{"num_hidden_layers": 10, "qk_norm": false, "parallel_block": false, "init": "normal", "init_std_down": 0.00566, "optimizer": "muon_variant", "learning_rate": 0.00672, "lr_mult_o": 4.0, "decay_shape": "pow", "max_seq_len": 384}
Each number is 500 + 50 x the weight over its row's rms, rounded and kept within 0 to 999. Layers, rows and columns count from 0. Numbers have three digits each. The size before them is the row's rms in percent of the matrix's.

# down: layer 3 MLP down (transposed), 640x160, rms 0.0523, rows 496-504, columns 0-159
# up: layer 3 MLP up, 640x160, rms 0.253, rows 497-504, columns 0-159
down496 104:552475466443569492527535604541418396561405488519446564450381469527505445482538459537562504509599565530520412526440526486504538492501554458529527544406475438495484366523615496498553460534541529534588524433528455537423478454451536507413522541456481480465548541472467542444525498462468486420550500511509531535510505567519481475478471531578482508508477501564493480482477551531461528394415446451589476581498562493494545499555474583433461588590566377467471577456527447526483582505507507
up497 108:589397538492531491514477556450555393580479578451525479482526525470498516547513564480597542416515520575526529489417540550448498476440516544509438452524532505504499504566478540405562582483448479483428430554555528446476503542581580445482502490533445497554442425540423578566502496526618559525489495499407527562531427454386472600451474453617524373481385474448491584450509472503526503554456517468488445505511507489497463488518512513486406476485524530482489465559497443455548596507481449
down497 100:538447470558415488510556481510471447523407439381516445520487468475525529476479583522556472461542513493514597495417487590440348479447495485470371518528532478509423525560495576510544493481492492565488509533623522515445586560495458457516486422502569507503502423576565514569480496484495494515485502523533516499526470399557472529562532437573601472511473592501551536472499505479464490522479438565455542584486470557522470519445385441458542611463532497369507546477544508519597445542473504
up498 117:537510566478529415396537518521507458501470495455481494537532433549600446568489502519602399489435486471487380415467469532562587593467561481518555518572474482533474446501452465519438552533548564522421488557486550515544524542453487466541488481467496499434582496469490461521308447451426499485504444465457545445527532442534491589547465534393537493534435520523476557515606455433505466519530468456473626483558509430585517474475503524493449525431483567553577524521490573541469528458513466
down498 114:497540501567570417460555596454472463493462470508461560453454550475544472447576455388488443523488392426516574560513480548498573451437417560615533543540577453529504562436426477465568499415501515543489608493491512539496454492513554544428454534485535613577441492552467452602503465429482434439472533560478497519483538481608493553512555485523474549515482488488472495467484585481496446422417464503464485496427523552576523455587517555457435472456508497516537452493529542402512484551401556
up499 114:556459561511505565470522485484490521458587479462491450524522458495423556515517470472605482465543524528514525474520537624485433484498550504431544547547619497438538506408448424517401538418546491495470547464463542482493590510444556539565470517579548565498417557459493562540403406559536516541564553483481508418465461475526427527517502486482464421462464483467484529489538465456491437462546413510575420582531572499445518563563443498485459416401568440587559512508598493476421531442487578
down499 113:458498507621461577549537484418596482475499480521551453524561436541493587598551597411412487517456558505490448498532404492461497508537557423467506501453519542482426572567502509510460539450578574471477476536542428529537464569493547548530494500472555521478442549515468417521484447489557542406478573526534595451410415542566487427493339482453517424440473415557544495474455558492572514522452503468498454517451551520479521475539534434460566531548528504492488416503484522451420494441485575
up500 100:528434510515549494588506503443544546448504494511414473466464501503541466415506521487527430492569481513450542554523523458592387442425433403527444484485499434560521480500491470609503554493519537516595321508566582486476439474490510547491556518496506556439396537510543581492531469536495617491509549460531479489447577513441572482471519476519445565608506536465478433544536439451515499469456591563531545460494566522541476443506428511557549527449535474478483562456467593407535471390487464
down500 107:502540517460497439490541513472487593482555366569451542511456485481543482455553501524470497520417457582451488575555509528578556487491557458411491589452414407510549544536512519527398438527479548512553363476475553499632519543491550586501445481402611462436548462590496536497526532452499511545526528492543507477547518564422491452450578491516426446476520433473438484511474444369431558387492501534538546462444496570562500548492443517482500579514517505519427510494478547544527476520491541
up501 093:469366414522449455509485483466522574506441530523477379540505483579409471485568526452568613508611442492532450446475477497456511483472538369497447552519528515530544577626500480477551529418535499596495541547443482507413505515525523491511456473545455516470582537528547487487495536519447481573489466562533509540530471456535619541457483457480596547499543472553384526551459447444504556608469434488452515462454452563509487517491410545484554509523523514513528502409536516435465437403454523
down501 095:414424494574462478521496539558492528522535519481523462536512550507495497528479593461556490536545512375616461556539491475413529470476463471543543513479574508459554532491522568426481546367568530448507582431393494497487545608589466554419478500523395530445533597463583506505430588542491559530399537503437450461533498516586424444484449488474581493445516393490494596504516465411469524553524450535425485468514518475435564440498467512516492508580525455533465538500518507461444450528449490
up502 097:510465450465373449461489554457461588507532429493474418625446491523439468523500532498542548527561571479444470543523448424502528622473442470551487445500548565561519388585563457478532499466535466541423552542448496516468533587511473455561461502542489452488583448479478531429452541486524500582454494343504507505438534540497523462429466447559469566452453534577492491564522585519490557501494494510456537418472475553526400540480487483595569477563496430447515573544546542535429498447536441
down502 099:467538621569508513545498500500456564522486525474498517433568484419481533522557549395480532440559548496484432561488413474534514447535548530496504506412480551483425562467560505427475666465532490498507429453529524498526450499625418470496521447461563508517409500444567466517514501526511533552542494478555470444501573555451497571443464597601578439485554514411398418554585498510551449500540485596443526551448528514398436459441411457498490477517441522487492455526575523498482473487487473
up503 091:440469529509569455425469480606574578492494567509513507488421420531365445527498535454501356542620534468555475539508467477519556542527497429458455450535556574465581498411432549523508537500514541480468428463519519516449500573409498535531519532515521451540477383492551449492560538509462471421562493496466484547547465538451587522534575538503399549512430447505528489570558486509551488451490519424532537500532593452443505447465525474489540491513532484517363535516500587514494380431513467
down503 091:423465542517409526546507413536672504510410441505580535518470531494459442431484540603438464523473462491544530424525469474530433488466407566438493459561581531498536490541463459549528481436558539511542468425503544483479562494566500510425477528502457483468520389436561522499500487535577467439521544440580576489530507472508583586491527500539398594478502462502478540433492496463521450460423493494574537517531613488488560425543495433475453492462525593510480412505553455519532408419458551
up504 111:567502463528544403492462489432524499559514486472486483501564451590462404427526479550565531551555393462466491546539469503462412496476538374577479470459478565520614513464414620537435524458485490511534489581501492524499512515516488444457520431463542562622438461534483472545474445463471541504461489481553515475578519476558569527359452460499505492481516514485553483552483436497448485538482472577513459546465408600418424481472460510493485553525561445521614614458548597516530461521496472
down504 124:474386607534510459492586555515479533580574476529431495561532406511424420376521510403519556615487515515541459457463438513480485422419488415543477522485495502521532553485521581504468489489472521478482518443487523466454438535616527516543552410520439527405435519525474432505456550464484496479399525405526495590522484528465530531513438469420564462464430444474488484516488555610472501494468410536507526488613511525530488463534571539533537552523580619590525512517477479451521474503466494